From a checkpoint of a small transformer trained on Wikipedia.
Size: width 192, 3 heads of 64, MLP 768 tanh GELU, vocabulary 4096, 4.37M parameters.
Architecture: LayerNorm before each block, learned positions, biases.
Training: 258M tokens, 3779 steps.
Each number is 500 + 25 x the weight over its row's rms, rounded and kept within 0 to 999. Layers, rows and columns count from 0. Numbers have three digits each. The size before them is the row's rms in percent of the matrix's.

# k: layer 4 attention key, 192x192, rms 0.138, rows 84-127, columns 0-95
# q: layer 4 attention query, 192x192, rms 0.141, rows 85-127, columns 0-95
# v: layer 4 attention value, 192x192, rms 0.143, rows 64-89, columns 0-95
# o: layer 4 attention output (transposed), 192x192, rms 0.113, rows 64-88, columns 0-95
k84 101:450465478505544461522512528522536531523492565476470516514527550518525486532500497507487535468472480481493500512511509509522511496484467489516477502475500518517487531452494505486489530492522491506490520466522463516497499499462518545550566546466487488523516473503495483458527489505536495531
q85 095:498494464476477501498509524527504480475510492523458481435523499556462513494516490513536507460495504497477528498474481476489547463520523511518469530513489466475476503490524442534478518505477528474472482484449488458492483505482465519477500516523523500534479543479483515506525525474536511461
k85 097:497487452474479526478537543481494543506494523528524530466492486509476493459546535467572501542511508465495513516484496525508507501504455507497532487527466538493492479488438504474485497504487519471475501534524513516503469504490473515492492489487495512531475527512484451511537512485488526477
q86 092:530471490479484564567459536484510478555554472495507545503493494512505469488490529537481480475560498499514510510494529524490500506500530499519519487555518503529497556491512507507509528488546469515497488504507494490527511469502514520506509526475496511512513520574519516496529500497498491518
k86 097:522489478495469498510524506477527469494537524531471516513510493443492470483504488476505467506474512488493528509534519480556461514528490550518516468487501488498463506551523513494508481485460542470574509529451510489453527476517481464532511506489511544485517480491484490499486496487463503506
q87 099:544462542510463507474496577493513543495517526512504477455497496499481473489529510504544498494489497510558484563499498461538522493446488499522475530471486500501523484489501532515537517516524532523478564456486546495446483496482520546497496418492534527488536455487472511498540479473498495492
k87 097:542507534492481498512479483490497531464512460462507476528553513497496518486485548521523496513482495483510516448508477462459532507473525457535491517530476464508507499458502543503468499522487495528497528469533512541516509508532485498465483474479515491470507502523478438531520491512475461504
q88 095:489494487501492545498514514511532520476540503501485517525470520466467487501487477504470522476494517523513512510531536539487485490484463516503461509529481520511503517492480483451511447499520530522476561543507489514543491534529456510508516532542526474469472510514473516468485513474533510522
k88 100:556523522508505461500464509505549490523425499481447516538509495530490517531481488491545526495487468533496561502531458487493547519512519523465470493476483491493530504498500479506518493501487454520520503505507523493521469528506547523512536477504529479479493484483500426513496499492494506519
q89 094:509503519481454486498525550478495500534524489453530493547522473488545491529515510541469458449504531465493523464544497503552499532489506483477450510481547527512470540501491517482538522488499494471548471436515530516485487482486517482500531513510511512510500478477501488483491492489526479515
k89 091:533452547531463493525490516512536482473486440458487489516525538527475511504500494483470482470513464459572465473459502491498484490480567523510460520490505523497486540502549480525503483470481495497488521500521511499504516482537496511521511523525483508513486492501498486504491509504490481453
q90 091:507504481498490473525507478535539509521490495470510463551478468505470532502515504477485528480456470530492463464456471500481517493520534477481491541501501492481522523481482556493442494479492536570493508544516478511480496513478501504534479490515445492507516452483485517450478541544488489461
k90 091:507458471500485488535476514530521501523468475480527482507491471505467525501497482490475496507483501477485526488495499544476484461499543514531455488523483459467511468474496487531464468506478485522465489481544491505503503592531513521479509528533488469499479471496529498500514506517560518478
q91 101:536496505522477509491468500528511505418488495490490490502533505553517474468501485483472473501488523488509514529456503513488496506510487526510468483542523522503478520470487494511477507489512507531489505494512518473524481512492506463526505516539469476470527531487542452463489499483520486462
k91 098:477481459505485473540503500487519462510485507475531474510504483509494503511439493503555533514483499458485496501526494505518431486504518480530493484535499494494526490503502532529514507489515494502504490518524475512505483522480464514516548508515513500525515479514513499506551499490476515484
q92 107:501497499479481486555499456520527485516496486518483440573471493449510492462489516487535467500492490518533515468530481509463477525477483497536476478474493479510485518508463518500465475518456434568540485505525524503487530524497499535520496525470444518550509457521504491477506500518509534505
k92 103:495499526522525490486482518532518495514509578492543475531509490463497545476527513470431471517485537517534497516502538502504475488523490487496462491471452486482525503520507512546486508542531519574503504470515454538509497497501522467452476487505487506497506510490478477456496500490509526490
q93 105:491516494516499493505486497488526502515494507513509515497501511515483505501520542474491490465479490508480487517468496540562511518455510483468524535469514504499512505463471510423499472505503466465499549476479507485502467510523449478492537503495509493497503488533502516488468530533491456491
k93 099:514513528508524500490511477498511475493491549526510529510508461523512475487527477483519516512510510522439520523534525472504498541506477503518528484493470482531510534497502540479480464462508501485484519487490521512510513476496507467480455497518475495520517546532513529475464476509526534499
q94 108:509456524454500522471446495501498461510540519485497491517507504499466487517503514455510485468504526489514481477548509526497512492510466507499513507505498500502487477480489495524476521496509479477523483448488516497515485504493462493477483494521526475490524513465518496492510563509490516499
k94 115:495467508495475462503515509500519500456506515509507536496517533516497501504537487465500484487508485486508460528510528505513486538507473507506496495480528540495498546530480522467509440484535475512490449456520562510516523498435483480502467475512473470503487533511464576543507525496510496445
q95 092:517504461473459488521515519534533468501495494455511514453525533512521522498515540478478528493491518512494515542488515500508507525533507505520526474528530527523508507499497468468512523473523484463488530470503507488469514458482494515540517518507510530522479501539527513502488516533485491507
k95 093:493496446496461510474511548491492517515474499505508496472529518522466549498505517532481517526506512469521496509483518469528491502515532526524480473508517518521475516482499505469453498467469508554512529502510472500528482531547517493538550536526491487486510474514563488530473528515506490510
q96 096:541489510487471519536484504502498499520526469488510461530541487476497496496501507546512496476505507484472492510501513506553517461509458494463479535509505465481555511443507490473543484531477482480489520499510469468540467477475489491463550493477471534480449490483499537470544450471513542509
k96 101:515511503520492467549461482520516531488510488581506511527506513511504480461529523526496522525498490472512477490546521489500482451510475490489516523481534491562482507478523466463514487546491505483507477475534468505500511518512475490480542538461510517447518477461462529492465456486480488485
q97 106:505507576517464537500511492529488534492488528497506503501463491495477491471511513461460471485473520509451499511443498498524487525506512517505518526518506510504474469503486502501539539477498520499529557502539507490507494527476536475530480521530503507532534468471448472479514505549504476525
k97 092:488516531486507528493493540519492502496517549523552503524493515485540429460478484512511448508487510507459536477548469539485492497511442470512507472529453485499512510494487510497481474477503529480530463492529490568497502511493482514495469504510486468486510509504514484500523491497499500528
q98 098:518472481512475440517488458502486495504494477543504478513505537499468488506508476474541476555474514475520502509470518491477510482471532498510511477517518472479498444519526533530484487486512487541504502515480501449467537511497462461484525479490494528514519487510593524489496498462495504499
k98 087:506497504551487514513518484532477486478510469476531514493516437507467544525542523504489511507489494533564482516485536484446491459483559482507514515480519485474537511511486525539518504500502491517456498533484479464483477525500496517527492499492473523545474479516521492523489495480500493475
q99 101:450489495505512464483564480539531531431521481554478511473500515532541467448498505480508515475487455515490489469507520519468510516469482508479553508506495504488487506494514525490506492501514506480506484536481486488516509479518507487483502516449494494502494500508499480482523454463569497498
k99 112:469459452511517500476520483557478469509530524513482502470515515516486473510505495467501501509480482480470507506478473480517525472482465497507493499516519479470511458474530486508526554510497555446495513498484482505449496476491518473524517520493496514522500489466491468460511483478511531517
q100 111:541495512529469449499531445479545478495511502463523508496489512497481491538518471519509522502542539484491515491469505518478495484551503523462488514476535490483518530520456469508528504459508527500497522504438532461524494492544474500489485536502463466444461524482502519465457508535523495513
k100 101:505509482474467436512505516523540505483540481464487491544470487526501501524486496535475519518529546446494470507491529516527514495537503541514521498515495512440511482535460493481455503460522509468482473509492534470465483506487500484496524499519474516489488482503521498489512457496524520502
q101 100:503506449482498512496552502499480507506461510491474534482501489537530496495502480518468553529517552467487491541491516474523504537506522495477491528521524475503484500474502475475511521488464485565508486439509477466518524540501521510483528481509486537460457523443495460499476478500517525529
k101 094:545494475478479475461486490455453503531519553434498521512497522495504485508504498520446527505521500516465546493499507495531509515502452478486525486507502514477472536498494472433489496523505513504471481552501495515528477523512513505556521486490496505524485511531520433480536480489517515475
q102 103:450494489477511495408502516479532493498462496477510520484518507502465495464488489488501552500505522534485486479470520540512457495524487440491515489480457527481501548505497541490509466508492510517500519491454496481428517498538485500509495538474503533527488483490485500511549513510484511471
k102 108:467529454493503516490512487535504448509510505481559486502483482510478527484499527472530523478505460494522539474487506463550494480481514489532537473504494517531528537492517497504518474478522488533543434461502493509478467480540519499478485491526479504513449508484511543534527494481489512466
q103 098:508497491522498544513523525460498502466503500482472473489517532497512499500535526541551488512487532494514470522513478499500526473513482487480524521479518475487502486521542473496495474558498456514484465495560498501491498489495495545502519440522529492483489530490525432511507541493504494518
k103 094:487435523521541498490479491495520505485518521541494486554504495499525463472516513483504485478540495487437488499573497494502499531496461475512452490465528516504526482526528493470475461499517482487532523491496531526521475499474456504493479485491548521462531542488472498504492515473513503528
q104 095:502505522530471480549489467522469502522518477465528492504480509490503514490507494451497521548542526502498540492549513537497490503472508524464512531496509474492552523526485550534495494486517548461520497501480495489486466488536459491501449491495501481506501486515498552509520521510505477533
k104 088:513490508509496458519532465503501481463482457527490484480514521493437499497507482488491493513491514486545494514482540501502525487474526528474493519512498524483501496514517505522501483542501476527513534492520484490559464479462493514490488508506480539497504503487520531485457562567539493506
q105 091:484470516493511476535552498547456477492540458538485464541494481477494450529516479483531481481447503500499500513467510471529547466510502525518486497506484456527488494502546524455478499507511552546476499478485511510535517516505488481475498476469472487484462492499498450511481521468526497507
k105 098:521450526539465470543491503506487491482515469514501495544434513505486505488493510474473519451495505534508511490501499505509521434494522521517511545491459480441481502491477506504517487499450486471486500466511486488471515546478529460527468457516534517489492507489467452513492488490552498509
q106 091:516554477518478521522463473473526474462513503514527486540508481435532496555489498481468473524454505522494547510537500499470506500527542534496493509502481490545499492500517472478545513509475539517483521493500483530521486552503499510455525545511517487496515495456453486480484514540525503461
k106 086:562549527504511481502483467528504507507472508474480517514457473484515491471499517470532495516505492498433510468516459496526510521528437441489513512513489472486512513511462483496485482510526506453493506552507542473506532532480499469523492528493485488455530526511456459458501520486485520521
q107 105:503454559502502524525491473486535493507470541514499513519459551510513509478475474471469514454522501529545477506505521478510489510482517503486537486475524492494477562471497478538505492512484483524536490506482451486499510508500517568509485489457514503509515499482504498493485496474546510544
k107 112:466481491495519493527487499491479502532477527520501485511532528472532468543476478533479490505546507531531494529515531531502482506473551498467463495504502463526514520527517505502509497500509496533510425439508498541514485537502545536505519515455493517502531481503473426511537479476482505534
q108 100:485517490524481488505514464469498492525495482482476518481483449479458495501490520471549475513487469525477506543507505520516465472469501505452517515493486467495477505502468473497509497518491472548538516484570513475512484513497520501468498535531536419483497488480460500505507544521506504476
k108 100:518516533523529463481463497537513532540490571438506523500505460534494482507508528501469483461503483523471515479477487476526506531496477513499554483515465493439505530493468518485519469521509527513498495469490514500501501535488456463463490520548485515491465496471474516519469517492530502487
q109 091:500450503479517482536510464464487461501521501497545475490509523504534473457516504490521498495496507515498518465524464523513533458521511514488498487502462469517513545487563504566514478501462482526558479494460505523518507490506497499491493519470468513503509459550513571464534519508501488559
k109 093:529482544535494493569538485457530478500535502541545496515469524464472509468504482445464493525504499509506487430477482492534481485519494505460493480478494485501486466563482514520518469491503512450513468526492496474485528461522505462476494507474491535486528514450494485508519488497517458514
q110 097:543487495552511476537494534508493472514524494501501531511499536488503552503499498514531491474459486542528497524499485505493486502501487459462545500473504478517504494482511490458480550557522528525493527492471471542488506479505527504494554486498503494518462491488489450527444517475507445523
k110 099:481476540488531510522514524485519486503500494500461503519489489489495497524510522537522510480531446475512446482451528457514493532496470466555463503512528480467484522473475545473520482472529463501486485424447521520458516460491459476503508467527497519509496505502493539529489491507514515477
q111 095:475476501464525489510484500507492501526479475474479477474420507550553503472453496526484497538484489524458485512471474476486509470482502514500498500524517532514484491517493513514505525468509531485525524545489542455523557488490511480475530528516487483508526482518537510502516455479499550479
k111 104:513457490502495545489495497558474482498505462456518532454504488485496510537496449482482468508485500482528481484429477504494510493518546456492495517512502500467504464488520487545531464489478515468460482523541491498490511516515519467491503492507499529496529500470498503486476473524519483406
q112 097:456492494531524507498521499535530544449505550536530513496485500522541513454479499491519468505512492524478468458532482489453502514529490490515561486484539531537483526482489532518521531490479468474505530517517502542483497482484545488480503542513554520516522526514505442517499500480493507495
k112 103:461508485494536553512524468538484485528470516495485483471494529468537494535482529458498488496510478482494479484430490525487556512513504523471456511505513508472524498477489481570482527500488527479543520523470530508492487542516473523489536534503475497505530488492505510510526508487480528506
q113 094:515491502478523542480508578491512486514447470497498513516518518551549473485469462527451502485511480529539502480527485540520449507506477542511540500507504527520459485499466550473516483481509484505528524505503480471527497479517496520506551532513515506455504511505447483483487535513526471524
k113 094:510507502534503438480472511523542455558510494466501495456475520455493505518491522464529520507520458506510496487480483489539495557506478480471492461498493503563464482482514499485499509445512494494530508530503501551491481485502477508491519480467491529443512493505490472478505451482474522523
q114 102:536471479480501455517470498522509481520529503495527484498483573488507475507492501482550493488470489493516495458537495491510493518498469500520495492482540499493492520530523456473475487465481500453513495491472500477534494463495478505505545513475494475512501518497547519477454521491519516514
k114 086:466477520516459521511507497480502506499467475502509455513533490501472534547507467522478515504513505507568469510479512527485481502512565536503470526496538544514507471505532507508532490465479481488461518489519460461518497497490515517529519513511518504483507458473524493525469492500495477493
q115 104:504481512503513497457498495448484513538494508516490491465519493498507483507491517480496521505486468463516507499470504522470538466480476490504501489485485501497538517486535537457495430539491525483530500474527473467494510498492498537518526481530539473521516485475506487466510481498568528473
k115 099:484471532515488496482498507549456505544470450467542511501557507517486524509511552511491485515480489522488483471497501486471542552498544468470525480499535514507501475482535514434478525500484499531431499472514461496504478548454549517520487534496559506523513496521456483499492520518514521481
q116 095:460486548456508469439483503492502530473488521485508488493472566508496480503512508536486486462528544505505522489484499529524475509558491474518444459483478500498473499491504456466496529477493519506515498490501537493508489487477475525505484488494484477485498523474484500470519464513518511471
k116 105:471466474453464497477478504478533452491513510464534491511517529491513498518486483558501517485498534479529466494504465496511485495546500496536510492511482512490521521478480519466474524468514534535560490459538507496469488473504558520495505489490492451509494499541475541527526496489475500495
q117 091:480498510492452490475505478482492482478452483483524503431458481505472500515493494512508500523471553508502518487529506479452529504470525511501545509493495493506432506484510540547523514468516516505533471525489538507496526470516485503511504476513511512456536557540504522496527475463483485509
k117 099:490461484483529516495505476542479482448497542485447481483502502479524474500473459488501461495462494475505498441475474436501480499482462476500527494517502499477480517549502479487494500499513486491524539474482546510473504444496486452543458499493514516517495507509496545507498503473504471510
q118 101:514501553521507468534529487497538523497479491492548510574535494476504546500500496472496523483474501521482503507482453525468504530483479489477449506481512464481479533511435532512497497523497509471493491492504511520533500490512532498479502538494455488488489491498506466520446539521512488444
k118 093:494489516477564516503490479529554459469502541512513511517475472494523489487482500486539503514517517494486523530543503497508490519528454483487504510497486460491512497509490511486467486512529495505501475445506540541499517517453455468459486469513473515468515533514497532468499507516491527530
q119 096:486522498495540473440517532453504491487505502488486466491462457517514476507508439508533505470465484512494505452497506509498519506480494498466471518445500513558476519499516535476524473512521510549469460523573523466522504512472506491495487448556501508525489512498485490448528461499503534437
k119 085:471466508478541482530470497536507464500505519518478520498506472484511462484490482471491529503501480510454527483509464485497488505517494472512528486493501484481482513525515506455483490534519516480515510429505519526473482510503488496444475487479501490478509536536482559508518491492460503498
q120 101:469542505494498481495494541517516460494523474489525518511480507505492522506468517524517531477525501497527524490473484489487482500532462508538458501500467501506491520506464522505517522527482506501490493515481491533537506465489452477462500508508514496548503484513531508503524494509513546491
k120 097:496534478483495516469521483473502490534544502490454485467467545483531526471470488492487540514494486500501535494480461495499460513542494511504485517459467465523534480568468468532525512498523488504496490551491517456497509501542528496472510492488500474498501554506471498492496507533479507495
q121 097:529507545515501487506515483565546510501510528477490499539518531548532482492451478470492441476526507515505535466506502520496494501503492493499480519535480519471511502538469516520553508482518500506520472487531483482495465516549485475511502556520498516469481474469474552508504489516480489459
k121 081:516470502476434499544498497508500482510501467471484500480508475516437536519510497501484488442516506493528448484455490534489520473473518524480444517482531516474497509516489506530474484459492483523468524474529505496525489525508514503470510497540467514550495461505480548518503516493499491461
q122 098:485499513479485467533520493492532506503509500440491513526519522517505488496515418524440497486524525492499498497527514523538500546466505480496466512530531510500467521527503451485509535498485493550542526505513540507482490542561525495518523503495483493455484487430523462465484500486508497478
k122 093:583474511484510468482473478466509481531448550448485488507500482497499472490489469494467521487530509518484564476520496486520441538511483452478495463525464497487501525495496521497505538476541516489501515472518536484502478520496464491525481456486484532481498501515510497482505475474462484485
q123 100:475514523521534474468507508469524506494496514534498506522503458531521505463482476512499477477497494521487531491473493471528512512507488490496506541474479505496523504503443544478505511485464511533513506481506539467503498568530522481522444491485510547520512505470441486497524494516494498513
k123 091:472500550497509526490487494465494520495516566469515507524494490463517487510483486519500446482509500533441471528478480530497533538490462463539519499529469491517491507549492547464481502504525510495516476474478457527511491503485532512449459444459498479514516557537479533495504504490476505529
q124 086:508546496499519498510507479518537480517535463521526497474513474543466471556477499503502473471466533461541498483420494514514546492483486502473488500500482495499461514484478466455490509536496479457476496517472508502505515514507528489510535510520474488480486517491491475465478538542520519473
k124 093:467530507493505524498477560553507538510504499535534510481476464536535515477525463503526474491499516501499503517494521508467509494546464508482548486533458453481512554462469503507502467496523509446453464534473496513489517490473466465465535496523507513509502511531514549469532475482488504486
q125 099:470532521511468502493510498489492499511519517498527509531516476500485506512532543475504498436454528501473466522495564484522493508468477508502540502491528544523501499522527517456511452506476495465500522464524494482461500491496489528512440504481549552507507502470495497502498498502550466511
k125 105:516500551519466554470499504493468544489530468482516529532523511555467509508483494486502454470513528498489511512477526520494495481456518524515494508476520490526526526476533528450526451482497527474447496500516468519498511542500529525484488511524491510531512528507497427507468511515532449538
q126 093:457501547488490494485471530460496486506552466420531555536524485501513513451529469497457475505524487507498544483509525506502507500452480483520522509513502475482525525477486486506498539527537531468518497485490538530511524484518499482569475505494492520491533482473533492502467500475505509505
k126 102:529514520513497501502497495510502528540492510484486479456497527494499483489517494457468482485459484455495538499480487465525460581496490497513486481529548482525480477506535542518528523485482507504524514472486510497521483449522461476517462478479486549497487520482507528452480524525512467488
q127 096:482476484519465494504519499487513506485485505518474524474522513489514516487516458524527526542479460509517531510479494487529470490508509477469499486499511455513520529505525523528468479497514469506457477480493486498472474461503509499504494472506500539545464471486518466489498505528515540539
k127 101:440502491505496507521527455511448468513479475506528498463502524518504515481509509500471542506558533469514476488476540499505494433492518499513493510497461524499486526487513494472501514516508526492522429448465459511538480484511480466497517552446475527473537504460477545480525485506463503509
v64 102:480481488524494486507528495556523535522492522511511499493511528472494532506530511479542508442482476460482482492524514512490529497519477494450511473502464483490464484492503494518477460506516496486471447502510509544500486449511480535501528505447533525494461501505492467526551538534501517526
o64 096:543494472537483494521532496525482488498472516492504526460536532486490480525490505522499503506505550485504505521454523461483504511498520500528509550504526493487501493517488496510501576487487482534542464482487492490535499520523540483438491529491493497498522522459510489499542496491458521507
v65 094:465546519537532507472542481513470538513508505467501539486510491492549527521501493522552488479506520507526499526494526460548511517470492477506512449522497434479530510480491510486520479502456472479479520516555512474503490486505494448536497493503532482509494535540537513526485490490462498539
o65 094:555491536517497521484466532509523544483465482506491501474474496486483484478553501494503487484542435522492490529461484489501481501529496511463477521484516489509501471456481513529478461562514479548508546505488522499512493490493505508466509477502508502484478487475435539509495531489534533487
v66 098:499485532458506464491542521467465543550484494474502503424490509495528531493521521481455506482484521497501542517466479496480469477517485532527475537478511493506515495458508476511520508475516513497474494470427495507512478475492493510501500467491486491473483541540522550472509472504483530468
o66 095:500469452475505520493478516497533512463523527503506511509509508462518503496530509528485487542511559533497507480509483505497481548534499472469493492542516481506523481505497453493483488539524506532532524508544526479494491484477486508501522503537497503499508517474536491508528497522501490487
v67 099:499494483508501528504481474469482514493494473505486526507496498482497525484478435455525499495489534488491449512515518509512494516516562472486512476487548503489501505544534514538481544542498490544501485495547497481526502530482523488516500480469503492499493511501498512507512483530507510530
o67 102:514527534521423519514511500506521495480489520489499478500479484559478525528491531497557500517511486501521489476470495522525439487500485517481494475487447544504453518509478497493485454479515517472506503468495500492512482458500502492498508536526514540528502473457469505475508488478509506479
v68 098:564466513529496518502524536465494506502517481500478489523509480433473489492465505490507512542508500441521518500490525512527445498489519479510519525503550518472494460499537487455497512481486506490503477460471452526490512509526505497535485472502519497514509488522486486475503507498526493520
o68 105:425518472517527519491440521473474498513480513517512484504453516528505489507544461496513490485481475520532519520532480518502524490488480487526518515510490477494485501547495486502497424510506459481525497453543523529476551496516508486517527535455478527500486534527525496479555525482451491527
v69 092:516549482517455448511464505482518494495487477516467458521499482521471510543468467473520489539490489546479484464503498508476515495486497562492488526488495524490507492512520528479487513492461538530492500490525497515508514506477528525491476482503459540502504469472492514522539534499501498486
o69 089:509463512488516535518496512509499487461528538501493481500499493490503510509542527481530488484518516456525461518517519487522499488483495493513521512520504498484490518524509525489527535493473494449482457484525465453483512510501510515495480509467523527517495529536528556534523471493489499494
v70 105:500495494524521519483465449489534498486486529504467475498500513495470532517513476498511466493546487527523503475486492484434523513506489487486467472442489490518466500481506479501494480505507482479507498546488534521497535534497496488488508465523479539495517491484509507495522550480514520468
o70 102:448508465483454471475462522462531497530501487460520509493479489545509492496500513470507535479489535482513520459522513486466514498497454493510536504526478511491515491478501486519528538463527515495496534476507509435537463527541506487493454525493523492516457498491478536532514542500483447514
v71 103:502502407558520482518485486474478472506497494523492474495504496515509549497473491466497474539504521532495538497499492450481442477502523500521535462508526462524547480447484527521468553475515473510507484514507495473499562496503497484492486512469496478478483525495470497476502468429529501485
o71 102:479520526488475478528550482493477463503518509519538489486483514503504484450524487490561547472481483567489478515513525517506473510525470455534463476505535503497468487507523504469505497537469532484535473456496500498436510506463487471459516462514481517457471525503511523528493558583507479488
v72 094:510469490497501483536510508476498485540486487472504503495486492529502479475485503574472482510552527546503524511475471486519514498536480503508521505480478528490536525489469512472507507516496487495437489536470549511535477491518522484497473487516456466455502518477531518525506484456495496503
o72 091:488485463498514520533525463464521471473466498507523523491524539506493488490498463477492516535515494503521491497517512477476487505494558519506463510553505497506535480468501464517447498526534514492501502499511494502468492496467491531532503552519469465484507481510476480504519491500472487445
v73 095:526478494499485483486466547539485488501495483507534513485493508500516509445514561508494522475483504480531540505483480492466458481503498509519492495497509495534530470473518463565528508477490584546517514479447527502460465516471503520500503487481512524510482503516542500486465467488447546503
o73 094:476527483482514518503514500518478519540503544506500512499516499480488486522490495500476496524498528474490523494543537547498494528497496517495492479504491496461512472490509471431492469464481486488490518539540496522472524471495499469509536467544507484447510505460488564490526493502511531478
v74 095:507549491472496507520502467491533490469486514495489476495502494495492460537478465482482500513503527455491499538535495514534523502464545544492503474445502505515497548480516528530509487485488543501513510497567534497527486491509536477478496512524502495550500469486506463529494494482459513494
o74 102:514462499472473516474474482488505442511496502525497519525499504507443532477523538499552543514521488498518493495506513511500521534480475472512502498563496509468515529508523523506453517446516474488473471508459478522523522468514513501517518446477518480498480458458476450497514502502492516514
v75 096:499505462544487456480455487450486515498530464513533520501513505494541499445480468528525525512540455490495491501498493526529492518466543529467475521496481505516496482530471513505524447485491521475494522499546515490518464485515495496509511474519509489490507505491516541542496546484460468543
o75 099:512503523469496519503534483523540516521485514476512476492525456543505482516553549490462501443439495481488479481533523486457505494542471464531532508525494498449503504484488491479482499548492541515490468451496514515489497479462503516506523532494490454486462497509489547478475480453514545495
v76 100:497533485489495454495495470495519527506499514502511498536506480488505526514545554523528491516513471551497485491520495527526507488458468492491471523472510511523501499532523524487511521566492506539495495505503512501458518493523527515490550520500479466501555498531470493470517518467499547474
o76 093:493526475511503487524492487504514531466467535524497486505495532482520471528486454504491501466488563488498487521502508508471527546485501514488508521514508507496501502504500560528498442497525512473514479470499470515522490485483497507513511498489518522530515490455546491557491471509555468530
v77 097:450506484533481492522468561484499517530486518496473535470479500538509525480508512450504480489549504507512478517543537462470488538472534485509515511514523488539572453520473535526482531542504496505507498506514493509460519479467519507495448479538510513510440471539527480496472535445491469513
o77 095:510530480490528502452531464498525525463455504507503473503514504489540493499475500522537491470512500498524514493519495491529474493510482495515486459465473486466487476474530511477500531495517471468485495531484525529487469510542521470471528538464544486490466519457481528463494514498509491519
v78 101:475516499556512485492510495503531523519489523511499509493530462502524514462528479532532457501507491520494498478478516504464492508522485513488502526447483490487504480489481523498489494555505508508480492467539440499503489482459520514468535498503484547474496567508474488507506494565561542503
o78 111:500531512454462518497508529508483521522514488505513512505514525494478507531533463461514502507488533448545481495472488530480479491506530503509475525527457540502470503529532521480539510458460525489487523519494531479491524531501493488512490493539504496494534447461491483491490493508504422472
v79 095:501471496493521471481518501525480548502549468427493501490494506516561489466502472528512489526466515478531521472499508414504504505507488501490477545516467498531560497486470521484512532460478514518500511512484481524519481496509518481494524495488461473435486524463503483500475504528530494484
o79 088:521504496453547540507492539462521483490494493525492508547496533505508523509465478524499463462543515533475477510496480466480522457497526488512503509522512514504476499481489538487495478534520510465507539461487557498470520526508503534472514485489513531499469536503495510487466454514455549469
v80 089:449552467502470526438526499501477516474481530517468527458517471502515550487512470446519510475447477515492510497503484468502522499488527552495518493457479516504487488519498505542463467538473547497508522490524446496507504510528476494477498444558497494529556533517483507514501512508527492541
o80 090:553505477516484507545513514546511462539482493493542518531520482483432530497515516575503509517500464480512534480495523541512541510490507528488491515520481486513509541465494523464507486525491479485504463489460502473485496522503492496540518517494506481480527534489467501497484492539502460516
v81 098:471551516531501527464470518519536540506529509470494490517497496526512501513514470556533526484524480501529495524521485487489521513533490544478519498437504453492499452432522506494527506486497533499504472513489519497516518489493539473473489507490486517496509507518471472510535510546559500561
o81 097:518454546512493505517521531500517488470455522489498480503540481458510476512506514468493494470477512516473424476521545502553524500465493494516482521516529498510519511533519513484480462490503462507473526493530475515523490522481521476515521488524543471512495465479470512520500505494483523451
v82 091:463469516502522536535515490506546502501503484506468479511473456483477503487485474486482542511520490530491505502481510511486520512491534520488519482478472503497557499489462526503471527485519569517491500479526490482478554474526563465495489473473516494432488463463521489528548511489511493533
o82 090:532502514508427490471488495524527490519496523523526517499539518480510488446511517508535419481512503484555479494541500493498497478560486458508496533484504486477491492459499498502488459473478467481510487531503510502493456520454478518492508517527510544524518492512499438511490511506459465512
v83 090:525523498501511468503515509481488524505470535482546526483533479506529512493488459497496479516517490451539511529502500475502503499487473488509529463528473502503505521515470509504534516525508546524491546499485539483516518510481516497480558521473462491538503480491541492484501511487514515484
o83 087:472510486519523525480499483503496488505523466474507494533512506464516530462503505516487506499520480474458485511484505528493496522475470454495458554488535512478453480492500495455487514481508455476497560464487470515467513529504487516547506515544547527502499511503473490522499457481505510485
v84 106:547530453477545502464486456530483474487516521506529507516472478502480531501475565492456527505506495482507511502504471508517490510493515474521484473544510494495546509524483518489495513521534494480482481498479502505485506517483487536507463493527530483490511522468501517505484475471473517542
o84 114:440497536492498480525505525467494485508523444491529462495506506522547499521523503493530485517492492539519485457465518508443522515526552527521491508488479490487488460487535540543487460499514476487520510532514505489492491511490499469518541481526464476498484528529494543505492447492492515451
v85 097:499538471488493497502529502474486487522486470463489504497451509518552511479482492504496507484548459502515491470470517498466521501530473491512515542451490555528497486460466504483518504561563528537532470506484469517515496454499481525504516508465469484471473498517484509482487467469536514485
o85 100:540475523508504464466480490500556516460556527523529512507509515499504484527527504503486522482487550501465526538521507477506493490466513518525520511487454481452487481525500479501471483459480528492511469524492569473486523479467512495515476473549501458482516529535478513492504473517485498483
v86 095:497519507490570493493482492484484507509518506482517524488513525468469522486483498563510421522504506528455544476518486478458513473480509525486487464482479524496510489477509516526476482506539546517518513501450471481501471502503496524520477491493468518469509490479479541524526497496503527448
o86 103:506475488485486487506450453477525512533508492542508505486479498520505515516511514513497522505520504516539449502490503477519488509538506518520475490496545497493511512500444514449495507506492502481504461520526509530512522516465500483537512515516512518480478537498486480454460558502482495525
v87 101:470539477518488488504465506443513500494541513491498517502496470451481557538511503473494466523494523530513477473521522504457438515504477473500506518471453478532489501505454533499496488465505531504544510520505473513466547478531516522532518494513496497526513545520519490543460492487522485483
o87 098:499501527497525471479540530472484463490505486492476527515491483465517531495496503532522520517503450533521479488519489516476499525530451517535493547465510498472510495548510451483524453518493526472455477517522506527547516516543458500501487516477508470526464502536480520505465485503485483478
v88 098:487518499515469572507456480475504466505522498497464494533485463517471522498500484491546517505463529462485503507540556495520460496493509450540508506473529489513462513475513513528482523509504517467497557497481457504449512493514463505474497505506541511479510470525487521473486471465510507524
o88 102:490458527515529463526502516495503474499500490509526496474517511510515528498504487494451487475482455535520469511491492522526491468473474551522500496502487450467529480490481514510564468478490513530539512450515463516516496485524507467498448486458501500506497500494529511560467526463496518555
v89 092:475467515514522518499460517514516509531489525488537501502447517465496494513531501482490491519535509433477498529513470491545480522511510486450501510458469498513464520481507541519490474481510531502476504495488526490503474465487502509489467492443511469525525518498509499501495519547487508513